config.toml
vocab_size = 23234
norm_place = "pre"
bias = "none"
init = "normal"
init_std_o = 0.0
Each number is 500 + 50 x the weight over the matrix's rms, rounded and kept within 0 to 999. Layers, rows and columns count from 0. Numbers have three digits each.

# layer 14 attention query, 256x128, rms 0.102, rows 109-217, columns 0-127
510492460489640468497455529522485574532559488574424530488522444482600433478505544478499503450523493498558514419613544447478545670599438442430560449433550443453577484525502474418558449522447535474485445448475411440520494559528558599499486485538540552432485480470546413580415572532445534556483447401515389436483570514505402555471522524647579587525468447555490511537472574451420496543559
466518456471490485528519469476435524554451434445530631523482383482461493580462443527534499585543402498431469419545437453535445588473460493538608469577453471505390483538488485564515486601505565518544454509460519465533650457458579481556524473578517450529542515460511420436545520505607513612484570514518529543492520473475480507549632441564392497582482481541504535405449575457579434460459
481478472450529475385439429458463545456514414423436425537391531610551418580529494550411624509477518462529468562452506504543537454527494460505450424595565469467553570473497526506442468514423498599516439513521578429478482604476484503477473493467391511437455523520486376472441521452543461474452500439398457456501563481472386475463572456470563505511568558484578552561566468542596529516568
469471386528501431560416532472577529508547459476443524539476641445472634497498448441498571521434550479435456582517511500512512589460515520538567472610489478585503525459484465423498501521473557598566492510473521542433523488509505490416561463497596435566484557533596445436452423525469489453495503453468498419393573423502504521522403435424439472563533584411545494435449537429507490527626
453499513518442525507402455463527414381542563421536467459513515393492417359505505574418569496560454448512524543534433418519499535478550524434420506530492475509553486489502584418548523482551627699398568510499407565497468495491577492556481464504515508525441486521553440515425377553559510461543513417571589573366493459401446441519578578545550583460455499553561503573536481520445468487459
502474468489489439540529429407497536523500600427554516429592474416540487529504542476459433487454574514539496501496500545546492431537507589474623435609606617470518516493485487477530507454436610537545514505530498529491413476496492575599474475430502514515471431424541586516537540562520521551541549513489498585458369477496454550537562478405378466485627422503448546492405562446612478551471
487533524545481577506403568457344557476483484664452484512504541561488542513570495420608539545425499395383478488589581569513574498501505577545505519476519479444506403492559549447502407520508415570480516526546519576515546438542503584520414515453525474495620509533423512612468424546490460539430489577487538509495427481460451484571594449486473462418468529477517486496564567444469505542538
548477511533451558447534476383485628455426553529487537532438455443498577435576467362495538577534531515516553466530479506483546478552535557510571506570568482556523391508503567421524527419459534501524479490453428648614516599370459508457498517525497581560576495487458461481550413523389515517512608536506487514536456445463508531551527435441568589430536424561487378463559366561452468488442
526436503616484527539494520629516427525547546481518565528458580494363551538536607461522590526492506541481546467491503353482551462476478449521601504471470563511517571423507435543469461569434476446585534515542490579454499457519486646493433412473545515485535454521533427541527471499444400560481482402533569534507520567513509469428493460438565416569482474497427451492458509544499519468410
435594483505422604616512443519458541504546533506414521554513447534566545587491391554464524437517561485418478450506503389540506562504467443470451531561420484602447569586486484533402499486465544541494490456535421491531382517579426487480458519480518542495574453506437488456456531470543468419495323519541600488483517538489556500409438487469457482427499516532505481518513594448530426497541
491535514503506579509549466493553543485533469638443468522450527517420553505487606505464507511439514586496542551573557410383537467532612501542481495530474503429558594463497463507373486341580500493426520446422458510534553514473500440381539484513429391514440442525483536594414506502583481542518485524463521402486597529491444560494490561534412513530516410492434526558500483460596408515515
504575501463458486560472496549538486477450510487563587412528475529506483607575465498616656467602500534450462553500441452587507429562491614588483522464559583430564645421465544544512502450475488492502518500482558463548491536528417495575522540484547550544456543619574535514462491561447470486503597535523482492547439426544535490516542529562519547598523462592488549511413385520418419439577
488516447470436512483547483550420388424601449487569599517542561579472454449499490461518518501488662539522509424528530392490512418443577514441483520457495467526494574463506526353509436527452465572518554548484477533561562437461446580536455442591458475422466519579425546460534481510462564424569531464510492468446614534449666555549563500491436599478411454416445535495451514460530399472507
580520431533379489530502489505453454531493475457519544473515430528588542606502518573495503430484501504478507589507510572497538584513496565562465548469442480548502518508513485438502395458508549402398615513440513543495501617472456527577483488436533525536481493493590507516483526465403483441464481464468453456478441543383465461500563531352460585420524516478539411544447489488464542418550
535495476502585480375484451538498485542512492471428587464523514493554530502448558580529663477497536434486516505422438476467547568606611470406568489596492523471396431504464555523555567477487422597484462518432655533531511472578465432459463463443560476442541522624556539532538544493495412644556503534482545537585514558472444514495509516478445601563499415394533422472487430457541568521571
430515571550416392482453496436434445544500557500556448545457421503418546584497470515561535478536574605548430473421486501475577514470489587538581491510501540586431403483437492534535531432524545532459485536529543587420450475523572495567415387557404510520501499439485491488511493494458464518506474399425459493417436497569515490431495520413541613605480639552526441580569562411545511495538
520576569506454404452509473501429461533507603542397571433462525479582461499467441410484444567403554522578494520454450444558492497530501526537488509485473569530503483500563465521498441556535614475455491445443480499437493520502572544467569546476501574523597567456369528515573467600533527517489431550543431512490534464463445482467463454522504481638361449516507583436424438491499471487523
612477474482506486415570365465421490517478476431476482555434463481485457464488422600404497463537510509457466449430519464484501450434415517526633531437526598464555602511414562424392569451484462519499410442452475477499546505487450559559501537529416435514535463568475557519531434543420464470442494474467393561471507536524520409444489564564490506541514535379558518450566644493527528460475
483494430547507506486465459488574542555455628472439476558411441468613453545462498475462504526529495469431437482487448467426484425489541524427578515430533482462607482473557546493546508550511509556615550521447474463517470425586568478498462596480515525538555594514502429453523611476520543535440664563533587505409517497556616505450511518466524567444461475474405481561520489476524456553490
522488482460440495508551464490503517454503434581541534517508479527556520442574442485471440443483543552554526570463522585473485511425497496510448456561522506518448536417518508434552505543499421585484547529519558490455475577535526585528525444530514479508491467435555449590493515524481508435443520528571469511474471536484482529575481607540456459539496515514433442450444513503532507467580
427470505519496515468564449507467527543454464481558484488618507505490554478502476432433483561484534474574558491577470484513510490553460532495471457558527464538472536486490540524559561478505471509511478505528492518379483530440462549448530526501494400485481526467536470483519515498485510515466524505511502534527509449485442535607506535548555430521477495543439476502481491578486482400508
582456455508448525419545511420511559498431482498468409499572495503521482459531492361386443455490433533563555471453499451440546476491512500525586515574471512518496581450498539526549451528530447517471522488543515501446560528473470432479512461518493527515513504439478522480516467434442467484545509521549553448489518522491474551588533516461460472554424470505421522536523459487472433506518
561516537523529495574426557461575518398514439521527474584533524551533502439549451565553478435522608532478458533465565531497588505424488495527491495527543476454543505469477492571507603560486396524523525518488487569497444509554464597480512524568512507544544468478546465481457552503455487459483558495452526531528516518505521565484430529523477445494520528422503468477565505433566511627531
444534465462531533384537476514524519580530589536503544532526445466536472504559463435546496451476548445452542414455559523555431538477455497537617540553506447521453530526528507504494452488545534520504572517507520496497495561496511479488465408474547501520442512557361534476600429489454492498527485543587510425548547526490548530544465485447462528500541550496408478475497559446546523442461
489559489507578517441519502574423555498518554517479481502550535510377464467557526464501494432511524497490561489449441492436517521518470512489433488460490504511489421559515576438445517321539542463481508461513486482507515542485539451529480517531617509507513566470506526456475451542491584488529490500508516515502504536461501510486511465446587542491486457492552498494474417602398463459503
495501520457500486445438492542460511515592554471428479428495483481561531525527529512449602509586526507504471476532492550477453460525496606455458541449423553497479451491570521439459470472556528525551537460510476511526541432522537528464534498468572553450609489524500492509432440528508491410561500485499477472540539506510465501492552478491559536501503518542515501445508471593444499495566
478550449478571566446552445481420552514462561593530447548549630444571448424512512497481476479481557604495532454452558470506484416497518492620522597461520470499420471496490534483547509501493483437500526506470454549450468480502464485479439458592479469468443599492428484516490541420522547554538490460497539496521544523471418486484469494590588563496568468554493568446460506508519557512455
486462577456497486510525471482612372535577511520546533475570535496492535541479444569495480558467598419594558533495514564598550567561460503514558534426417477520443502453450472495582490485434401433467581486435540497506485598503528504433599458394458492514428481539529542466640549577512501506561520450563477508439468523538565530499484559462467432554379550448392519453486443473474567494508
584512481469533455503399485437563468491437504424442558550514597507494548510505463512469518458502493510505408464438527524440507456527478496526483380523475513476545451486580441549466467592514509443546452605508450513551493464539583427508456526530503466477443478491498529403428496471489469511502503560403496583476512518478585494444530443496488482403538408479503516512494535502533459514505
469528482499545485456516605521492475488545607493571509413502474444567474517556592446476501514544412533448485516493452468498482484501477462521517593428405410589541447545506670482521485352532516498490490435568543520491514445455557445540501483482595547502541585577392449397481413488437470457493503496548440532588461449479544587464461523409550640489498492557483455498435538519384497447504
460462518471523539480471427527517531503558506508485582453511597508521559518534512489502562474502513578568414526537487441612453550487437470485476514479517529446524533571539516445464424503582517619502446504576456575514490536446449584446437526446590513418538434558585515492491511555511466523472464498589469449397532606604516525402534532568598590506535558506559532480537543512562467434552
440484461540486562477507497503504488505523515542539503537477514424412518478474475488505400462468433453484525427464565433486401512511544552490563529460496394471499526456478500524533479495484439516549617513484402545521542551483496525431506494549484513461459582499517492487488535553472369601475425570539551642576505547519416548471561491442497427525498485568445511523545589422539506467479
529483494501380467504584398427446516420496512446581458567523558426540541440573529455455439546496538539476603509581492563518536531530485455455520540557519562497449530502536509528489464478521519496486577457531505556543588556446495467526572623488592502456462626507457495403522469526519494450472444563450572425494585472460516461494511404466531466462580517402540504451432461559467478560490
470489587526560512473559432537547447479474440441494500428509526489580487417526468421488638456595515441461522574576523534489543549510562562425473550538490489379449495597539526462493532428446397477609533503490433534504543487541510522605545431539491506477492542506543475481516467491602418543518431516454465481572566465541510523546556492510508463531452573451487538575495530584523534416542
493441544452400495497491488528534449488472568444593467573553458418552594503539524446431472443508432553415468471517543445441537498569552553561670517465519536584396524542484424551517553473379466532572519545501479587489607544489519552444468420578457450475531545506548525429486439489430516494415465567578618459527441472569605543591578549629617553535476507575515540468486537524467558530492
488505470480545505585504459576490528435514509546451532427429484419525437576499557446530525530421533452501465471554418375515455411502527452480380492442597425525525415500477498595518482383453458531479463541433658568480461453487468506444555508463496507450512536481571521535459533573522566382605524467600551518577564509517485579435597504516610425456511509402558484498425474459498516513504
504487442512477409421491457445499503507494493529446534523513487567523546465415487431540545498498432537446560430437582425474549504550498489588556539493477439575492443506534446487449533570488588506488584494537486546544550404414519479524407535479413523530554562440553569457500575473548483522556462503476455472550530485524524457458396545365615567571447537472507476476516445476475470462453
462503412546555462435576528490312556443490520491562503486540493432428555546467434462527505453495486465596499483450475551581537455527484493525607478448484515457506551499466537506543546534495495531428507578483469468457454556493523460500458520611560531584532456603537445422596491435514584551514603478458488515529495430542500590482507572488562510473433486587579461526495489519518532508442
531450587539392522532553537511447553529400482460520482468478542548568453494515477521553537509461545531430431555503454444495475578484457575610516465475445492528526536550549487459498499406494520416492514468506474448476404523435479549386486422553365486497529486451534428483461495449564426468580521510489538462480557440507469571469488440498473551502540424453457490489398555423488514488485
587543467548481494346543456451530485529557559451469523525587465482503430454553446467438530463611505418477584452529473554512454457470463448557571644459438492574421451478435484490545439391609457491566516402493466441514530506538452521473415487529472450581476522502495414531476523481424531528526532505586520433604496572374524456486496511538529477513419548437541582480424526493459570491527
544545533588565460506594400509482598438522464535476518513525480539483501562415538498449457471496599476577466519387420450496539589530524434495490415597491479605435595431416437424515562556502475449561498487558568639455465500506415575467469490582472526577463421528515498432477499476451503555459446461483525507425463648453510492451509506345507523481531550499550510481471600497567517433433
505508541489394537522531474449584481422604527514547500440400585519494535493398484470474529557547494513628556528454392511506472531428494499422520534556483529489548532511469461524448580389462505544463420547441458557501416600461471559524417436415492512478473474471487536528422517531543426532503628517435422587476473508497526455471451512500455464474482554491434416532518491549484439430462
542568453491469538421539476507482517488505532525505514384387602434572362417436471388405514508601488590488517521496440575533408468558528476544524454588575547514477472482547485522428491586398393442526404516614477590514510440481462436526482473500542457513487535464449472484577493435620556485569435544554519434564429553533492471601437556538484446593599474501404523472458465510516573495524
527520516527497517499565542492469525534482474492529508536514507542544499519492530534531544478505530520472493482527477507460554499500592511482494537532464519493463495530483499487505442482470520465507555552509497528497544526523518509496553497549514438447528424541441508517548459535516444450486448507450455519467475536525540548514517498513567489542508526428540567459367492527453531502526
535477488539518539566497527491517439466566477416525478511465484483444564451470511534444447464533560557542461480519545429437573540479504503448484356529518485484497528447556536522448507510492420533505459490466527477501404510576487571526533577533466540454476477482587481546419561474530466547431468475462477475417489514468503549410548469557522480484544566412506506536510494532546515453457
498502461495519434517428534540552495511511476527451491428583505457535544518506445538464459598477536451470502492499565521492536510511520489534484514474485461528476526522532529544550522535521458544529524522542504550527469482523522460486555516483428583511537528526472523498420535457415564573462470469553499507455586549507470478482512478495514512494494549490525437478459507501467506481505
503488550509394471469471464492494510527582602444470455477552427487462493509450551455508467478466520439466455508445525531561472518521496514461469505515465483553535423504538561493535463497524596573512514508541514449527493444484484497492536502497526500520484469522453542396529515594504464485522505519537496488517473550483538445516482486480493559553502516509444540607491485491466530511489
545494451592508469514544489496460443495517513466545477491517478510441442520493470380484456443506466510542515427516462390526555525554487515562484570518508516471477482496421556445546410432512428526522490519417492483570437518489559541487491556549478478483454452494454495385446543462545546505524588490542513472517541476536535620540431442481545519531481489515420482526480501547496469420484
467518535538448472508567511475548511562499494480545512561543473573496489510514487469478469537461527461517551536528550514516529563524524476502516558486469473536474499515474504511548532469479465489519554508483515510419524524455440522481546457430551538521539509412531494563508537548480483456579475562505516502492500458532466487512478529501499497572372555531458464424538514532469523479502
500545489521434466566560532494479457443600495508537526415497497475494530581452476453451471566574422406433501477549464381450569460538453433455601468536519517456576532487469543649492464453475513411575521537467487601468549444461503486525467595508500534604442436490545508523501506526549448496480499503492563489565495519475523482436594425480460507493427496513518524546531567502467490499513
487486572449546482446498460470532488574481410450480424493550478540529479474493375489571463471533566594588489477548574552533463522444469497515501428415580506452461544518481474459495473569480348593478513467515533508479432491481460615485558491503378493414550502534533536539601508463472579493454478432515432484546546493502485494505487563565574411519527571468417559473480473437511604563417
510497420506457492515495498460365461633447497464437536506431451510467522553526522498398500564464491537465423470445493505604481542415534462481538584524398504564424547554550503410542464511577528536570461552497527444496508583527467487477524458514565545455462499550443483467475517484502504544528543484464577535490520451530502487456481483412514525489510528487435528530551554490482533436498
498545404493592486442463494560523534471656589431531425479496506407493517486490609533534585493519487470410464371454433508605466429520428581425512519458496510495471404554558526417560454450481591404521350513411432516517526526517501494524503520447470524515421532545458452382483552470511668506459560505362441493531504553459578578478555441506551566527587503593480634463523451601469554490556
545434478504436490505530469398633435498484453517522530536555562500469504559500490478454446455529412504483435524481435455491517520569398471480443429432468513561406503376547441469463476482480546502510568498471454516552467593564535454519465518510459521440483553503517458480478498478488453478562521512532488555493532502571505456424531521335433570483505532471525456568509489479414528472437
485525474421565424446539454483413516465503539603502479480538533534502463496544536498401513496415539460571421585563508582408446383524494496573532512469576464539446538480639557461479472538446405444559546463382492485565582401569482527513449446499452454369418604551559458494545498484437453541487563555478453495446471458480569481613552489506463473585463469429479468499492361547506447436542
509424511445501557559445480525516517454409383514432533510524458488505534473486537482475551456460397541511496501493573512557423480411560377527556419457471509506426530507523410480481544447488462474525537466505489437457493544483576558501508457527507530511561573431503446489445548385445477508503588420501541572461517457532497557427446507455543591533456516507496486485388612608515560485466
450520443521497537529520508443489472457499550549539475537430440481524537461468457446461560525472485487440502454411475618497494536469493514496412605546545448541492551505471431519515494493522537439441531448482473511553550413574567488490519546557437519519401439534462472582622467407451500465627436585467490514444515511565576427572581515568448539524557530534500527428505507505439498486454
512483517518489540504488442547474524473519519533443553447528522475523533453499486428475562511537493409510632586520460453456475516546519497533480454372502435454507529463416463543489501618534562541583566542534519423509458317425422479474563442545424482500498532500438550478461527485486514453516491504481484527467522460527575446484541486559518513495464456479586576429531558476449420481600
530488482610431531464574530589415480435523474574556439496523559475494498467518584401528538534417507495504543582548452538512529537456421506491536536429496471458557493496560550419469567485472551508500487580538537518578538479472529559410418504429500397492529488534452519599505521415542453567462532521493479509491484517553535558529564500560563426434482410438495490452452559484578540433497
462470357484532453545540451500437526492538453469469536493494535518451521499478345466419416579532381469573505527559499525487584496530612457455550477560519396515483519566456510453546489524443497445461488510471516480597489490468554419476517411497453578544545517508485523534415533494473579487576501483522516416424495568479479383477563397405468382549514441439488445498511497424507412538532
463480537484546457499546535499541474453450570523466505479407552477523458498591479518543535491483418433474497465547441520455495339453567463510488525493521528499566537536434516505586601394501491555520439558462393539604529528428551516491515484509509478559431493572452517538544421360494454471534491541476469479482469475409427550475415507463543503553556410489532519539423542531458362473466
543567534374539481504451470570450526525633483414487447524525548439522586488423558505444527537486423494450432507485377381514501451473540631519537525521473369553430468502530489494592539633540519442537489466566564478508413592491396486599472562520456443492412539445353532462460459448433508437505446453551556450581490485494478504579531438544510482466541478487466432458518534465475452473498
482483440476621449406435456569458442529439528465422582508512523409561466556519497528482532600520532611547491519567490488492497555444461523586418497376451482545575562418602442534509512474476504568468525424502408579511433519506493471439575562591503429513550456496510531503345467578499573551514534518468494440563514489555569528522506438481596418549481505540478464489529416570518564503532
524515495433439558458452434481504421487498474450489507509509538526514512483503489513403515505403405598512564509561418544520472537428579510410391523427475486510456489545452538461449425497424513524503571473488529437481525515534467587475400571465517520536422569470713563528573418508555522482492490530440521453430475394396449494634583389462644454492486420532465566606448510556514395386518
533464499519466422508498537380453529440533567415581484507471447509437523547538474480483501535509452526465514500533531553385548516479430506584531451462421505524531516537570572514496517492528480346561540608516510522520480504427375472491532407473459494406586506471512506525464491592481509524487508501469443572569511483525489506469517467458505475503450506546564525517492497541477478388541
515521463418522439493469435596469526608394501526491522486597512496523504471367510578549585501499590597528525490494508618486449499555535519372467439517410530500493586528515463531373550410561436533451509589531508513523516553461509520493536516566475440472468482533430546545530563480450448430448434491580474518568445477400553528468524554487433480527567465522484514532511417409429559514549
525498501500548549488490418514510510553476548513534498571474471525562590536604509497515489536528552483419457505538392589571501468579341506539560461480496550439476555518493599464426615595505531510497529515477479465540524416504546566486555589459459409572617509477522457547444538575377462469498487490500448524482376521494519396448520500567509537604502631545499480539551487496538479531471
509490580452546567535539455499460495541466590494639505492537495609540501543468554474627578531527392461450537582451563424581554393521596383576558481464563450546522461420409486540414509497472593465492501465495513597491489565413452510529495543560548527471411530473419403588485510561536466471397565442486423543554461525369469544483582467509481525516502506559520506432521523470532446512520
533495432550457609437406493558517466494529508422505482406530471337508496542523493486506434487492614493413466494420512555410421479449431525549552585511401522554415514565504462546362499552504499528390526498420485520424498460475518476524498450428584425546541535522496461536453452508528489494503438568477487450441591494458478505484454377458440491599544521617502474525591546501562501489584
550488503485507431509441519426525476376479575555471466598453600481491456450502572525558456599538486432534474522441556414450560596532527541567517501496491475555491465536473459475474518470585527513400566487482448477550558486514449559451531454574469451409481557443552398500460518401474562484455566453588492500511475548421449602494405582545545573469525440602557558474477528556483508417468
460435471425584507466544623460517500515558479501387469487491566527548602483445533555560478540488519478487564573442411496424491525501512460446490465529555534442463494530574532523537529441449485397469557493544527491424511514486476523470493584476464467500487498551586492531490519534468566545514446476567500481392379451555512488522452498460555470487458467442498567486529512352393496589556
595476412534422490522507490444546585530483572594517550546562600451585497558495455491484528491559545423513503470526519435635460453408517476494456486599468538569472494488472444484503564545475383433502427522417486496553509562584462419418499499502543464432510520493491467489500461523558528511418427569480523552569503506549435452520497455657451481431412462471521506538488472413436468534575
502437509451491518482473563478455464475483437496408467446589527534568473444453473487400473409510577517489373526537445505560441513475443459539543530485452493528553424475611524504527490509426478569469478527459453524536547435564499443408457517565535527484481472450493554502545592479441487502596523425573549520465586521482623518497495501574381459430485593563529486410552488438498421518493
605486441476489540346481458488455493489475527425407464486456496497467526561558525445512440508383473523481420440508432511515500433533554610443482456538509510498524517446591472493510472542541488480510444418504476443553496545491472414452513511405509520535552557447529494505500506586566468575517503503636477585366496409518544493548495561517574540544524454465465502449510496428462470570538
470485531529529471418509468546538531470541378607505447566467526528504519492499487608548525489590595504479454497547496532506484520536490411522461396548410475485505462557520431543490411478516517506478555490426537469530533493484428523460508514440596526439491446439534428467513428406520535563552362479532521452479473500458453540613521483450449514558429531466576495469533524464459628480336
472507379479445479512506511494564574493476514424455470508480462455508412550455533562528457433407472557492470541532433478571410438487487408569483476487529481450411568609514510541465505566473529577513517493499460525455511462477495431500513464508447488567434537536471512545505416537513506646539520560476506523514544478555549422556498513470390586482442451459565508458542388457488561499514
504424407508446498536574395586571534538474523481566490465549474508496542495543510477540460568431567491597556545475543523549391636535497445515572497586452492558497394459533412491530433516564553528482574567455478562482506442499511420562528482442533471537447553536502480501528418483473545567468563519487545556504474489445483413448504448505532434450581515471379521489430583477395517408513
526558452499485515345500554477558519507495489444510469478445505472551540554579527519447520508460462505531494417567459342475490485602560498430422543469545520499512558522640469392458477447533607396477454547435444489391544520641514410478528511455537493507497549466479443524465499411486454462530472461505446499463519606461484528460499473486421541502434439487539577623555452547472438413462
449541552532518466452481427518443492453536539562473394454564569458476490503515467471482585430537464493560490507545513437382467522516496506418454478573578517492407463595457528511413539427578420491596574524536432488520480545507413473495455552543443473518479481542516483600450484557514626505469505564543529508456453542574522500488494478519495567398512565546435496517492355451482476499472
456538438632491486401487521515608567459539565465554522559556545420518530581520592484524507490534594422533517516516576565504502444516548453480568501440519516482481459506460514469522493501457551454521557572517474497642447479545518476574425550420495434563505480457443491544581470592535422464535486435480524471386536524490503557467490429491459456415506497540588530537504520506462510424524
520496528420448478496506508499434411494542534512397532536549498534542474465509468566480497457500465451494483486407482487567515480495535468412535524475513418555414628431527530489529427569510516607468509563478487456544449447374578526451510462504595480463454475467409422473552502613477463483528468444506491586515481525488567523549431457384497531479508519517452531566455433557512504411546
513418522580475549441503576521633369588439507462499445520526516538475484495535490438492417466425580394480522454498525511549603501560551549519429515511551516498399487435528439512511475492574454534502523487521473537518517612529528559473469540489521495352463494534501450566418530448452529577427501447496465548483543478493483494465496636476491444492415548532512465565454485562433462440498
526544500453551428564561481569499466469500488527553418515553419552503451474483430484571520526501582496471414532476515532528566482585499470461526508444536493448498520623493441568503475452433479403414582544507448515460545466492519604392418481503537454529531536494400526430508388443389430454406506550519462538482598511469421454501370523443580449370471522457496482512584488518488530542470
469462554498437499540521471438534516412565539536544481505523487456506526575525453474494534556519450395538471501558520499498535461524434523484489498453445432427529502446495470527535475493482512426503499482540472529562473511473575567460462518473443493477452460572564506555552499501497492491423537483491462446479525525499453510523522537486523445583455479447545513585469499477474489495530
556445471560532529499477494459459506549451452510458478512531442468515487519519491450498506481532455492513472513509509491560535521430496522598497478455479494473479475507467576410479542514506533428419401483476468547446445511498512548509556484510439497548516503515567535525454459449480506505535465507498489452499543486514487409482482455570581513481565479474469520538485517481460488500463
497509435452528488513539524570495568493533569510521482530466525445531474551521526495564492540480497452486556482523527485467440499584564495521487527515411525453514490483501503528573464466432534496481564490529466536602568471528523502487476455508492508497417513587486535514532471534524428433492485542453507486478470546497466484494539515515563554525527511515489500506491485517474487519487
482540456512468460467510450519473521495457451536491613488508475501435470497515441562535502459577453488472442519496484435551508441462506548499560497499562476524424539406483556384531434448489522487510515450466576509520465597486500500550531535531430527498422499473557507490520550466462518552461469481607516500506565575487495499447445524496547527542508499493468504477538454528462549516444
449496600455461495551417480501461510379524528541466452523466482455533442455464516537527561560458465457541489540603444559520459517597422525429423502476458550440567447551617449537523550449444595538526549507496442451507515456487574584382514471488449501469494494583575478450410555547524439453447566519484461485523535530536538489493512523423617544497514537527458490451572542530578486501537
474516540511411477445519470479459439516519509493652492498497489524474483483468489396501448566410490505547544560446535486468477578502517556505447553474501558509508494524476498523508437488505457429507582454530487491390485530450472494478513493451473441498515482509479503502592496456493488569553511536518475476568449391533464497492517461487519412503481404550530494598547478474492540426483
433513490585524552512508559457502594604513532490460463520561500602351534427510452488549453469491561529433490503414476527522557443480462447519558450544500551504503498428587592489518571553559484493497509500437547480441507520490465499491478496488437519541449534500447536524524572486473514577524520450483531544527466544520478513537436554486489457510531388475464587481512460464439447510480
546528545506491549446441535516517422550423514525504500532473469457503481449457463561475529526544483551442509500454441591590439580542475492492504452502521582544549516540571427500470554609498510545526385465530483409531456387562503438606617544489521485503519401546450479450379465443501489387474546436443433510505451537541590523463477607478510465497547506568533446532488420489601529424510
517527471517567516540476486513469423488457449421488509437489536512472515496435533504436562495590593522603465449445502556561561509530546546472559424448478473524526500489524460464507486503589498564596405537485482502575467530532472455528573472599497540530594441531451472472445494485508476458526507526462495424462492477482547494496487423530485412443465470414414485530468558492574511500403
498568485537457481488579503498416390585535516519637638564558452489472505475530449468433412488515369538479607532546554452595500581517546595550516574528454415568459469521410492539549447472481530558565569484479481464392485452474490453646510486484537494529555526455410509515543416531590528482547490557468565356538554471552451491486534413581563402484394484539538545521406497519464475520420
573528554517541506463498509501533469539429519486523473492527537452575493448523522517482546463489540514526558522550476435530558459532391420541465494505443476540454507536531528455576486424479550511414594498596459570534587532486403484466472440470445518548458480461485514528518539508460461545480473549506469534456478405494582506591495606525469511481383439480433435550480437504511526480531
529490496538464435437432429453444477458614546519471543463364468471503464558585490412459613525523461488570485471405553531491431514538584472547508462566423543386566492536354574465511507484500648594606511466558492538569459527509529465577452421459576379464593504466496473451564503586455549393492553416407517503564545518457569550458463403415492549501595533479629499549493547544513419429498
479481395417414505463503500504459477583480521558530507492488562582553415549501556466473507498438516496485526492603459514534458540548414417458483636471434460515477485547571523477409451504522450510512599515529434501481461579559456504510496550456532494388594582478521512544526439630521535504436409621479479485435484482438484498587542487615495531473404397444568597436482435453506465436505
480556391428520435480510488525526596467482418529559437479538544469633391472472466367479550402445533547379470476581399449506409372543491515537536491466607555500500471448544534488516454621482459542428487541482473450443541453563557481489499598490497517482424526491477563442495607505573550513549437568543407526585480467543651473545486525618519464490459481580473583504489394612471506572560
488469469501434546474511507559457475488474525469464567512492506390410499632482531523457514469443426480461525557485495601614501501421433473564452487493474601522545511445529518551457584532377423539536471474436519498511464506536472469442519522501495524469482540521540449587592513542495444473496496540447462518393491482474475435496476489536508443449474486477597583520517393578540487489511
548563431662438429398459494535499526466561499465548569517525454503465523541488577481449511442517536407490460542545551537440496451514567502495535534453489404490523469532386558474508458508583475472531618483637473570537481380592521525504426530483485439439471433539504473502481421493531486481437466611476575491440475465550520428564482597453507496541539466465508478492499581426551625543553
518445490418418610457586468520474530503442456484551440476527492411470494573440583465418560440462546450525420550485543502438514492495480560446504502508528528505467466593526478482550518459488463527631448468489473618493515442558466499434598524354603516520480437519568515496414483560600558578519484477499573507504429457507544515581477461537527492530551573493550569552453543469583431558534
434484561531479531558446444535464423455465557553396504431472529446321456471594530415500432489542542498455450447400503538477424445426426551539482480573492436492491505509563476573579444539577501575629520499403426517584519386500566431480420524487418480500437458494424596528531477505515495495632549505527501478460540515531496463624494554563462458564511513455461545485515535465564418577530
528540563477524630470475511471467594419477473430549470481473505414588549515441518503543469477549515464451460470459492568556533582453554421413433453565534575549426503526577594617484567448535474512428500516453446584522523561479524539520412534602547449482491564503438439558438418430478415496509432573487530485495458524469556585496497566502514488452515511643540493459602444517556517483530
478453510521468612476491469449554527523441461550562467532452531500555475508462512517473472456485474581504526506453450428586518457429407494529439481473423439552560564503403407499453485471503516440372512403507390440562469538524498472527474577541588485534420528513396354453551511456489462541548515443502514545419481490482433616477449542355489517526557477492461550487444576488533537481418
556500409378550507501449525532505530564428457467480487446486454503459401504450545549572513447557402447499531372502523471461552560595527562458398441472438541490422403476452479413506477493558541502414515496565498507493612465407444533517502506562445565527589464590509413490476515496498476526494416494465462581483521519490453594443544510465502470561402471549423561521337547583497494626429
482530465531546500453415498602557499447523445465489473517464493487465472504467519610503582479505526518475518508402558495508471553515511546471456531479521507500478519470551521447405473551485512537498469517558409533525509574520458423479458508466501482460416416489503546442455461500412512472473609600454537524525492580493590462416480495451500582548513486498518419432531445528464526459397
472526564522521450488483469510550480407515424541441518492489564474437551425509445491428530521480457426504576427528531487459521542441560407512439525624460475555505419468506298520528422530481519522429537498514506577400475482460472480361444450489413513411505527423555504423454562480482554490457383438544581520538574467525571528429466502584511518526461455439479492582433468485488543433613
466540487496480459500576508515498495462550516555469549441456564593449435576509507523445505500470615542483562490479506494564440478455544519402491459437534506490532414442479508604518433563557502549484409493593575615510497489520454600525475491457586543510409535467514477549581500578572499448491458495467558533376504583556497458504529458578390508526555455485464532521434383517519485444471
446528455473502530563469479457528589492548458536498518541464471490453516508507500462529487449416465526518500519465466490485532442521496407480491525536459450435526510468486511603481466531487482528472446473521459591576534384531545560557423416470589498499462535497488482565563468504517468512445475475501588491469509562491480468497511528461509480448478523486514486533497505475513433492454
491464524456498503554532537503455449478488460543389573536510499562495482514522527629482500442479486526484432518645480526586507424497483508470479519460569442465491506566558478460465514468521458495481472526521521445572492541508499531439522585497482567471549436458558497473506533530525538521533468495558520487459442499500515452434485507542511546489496522452529544492528478493502525516483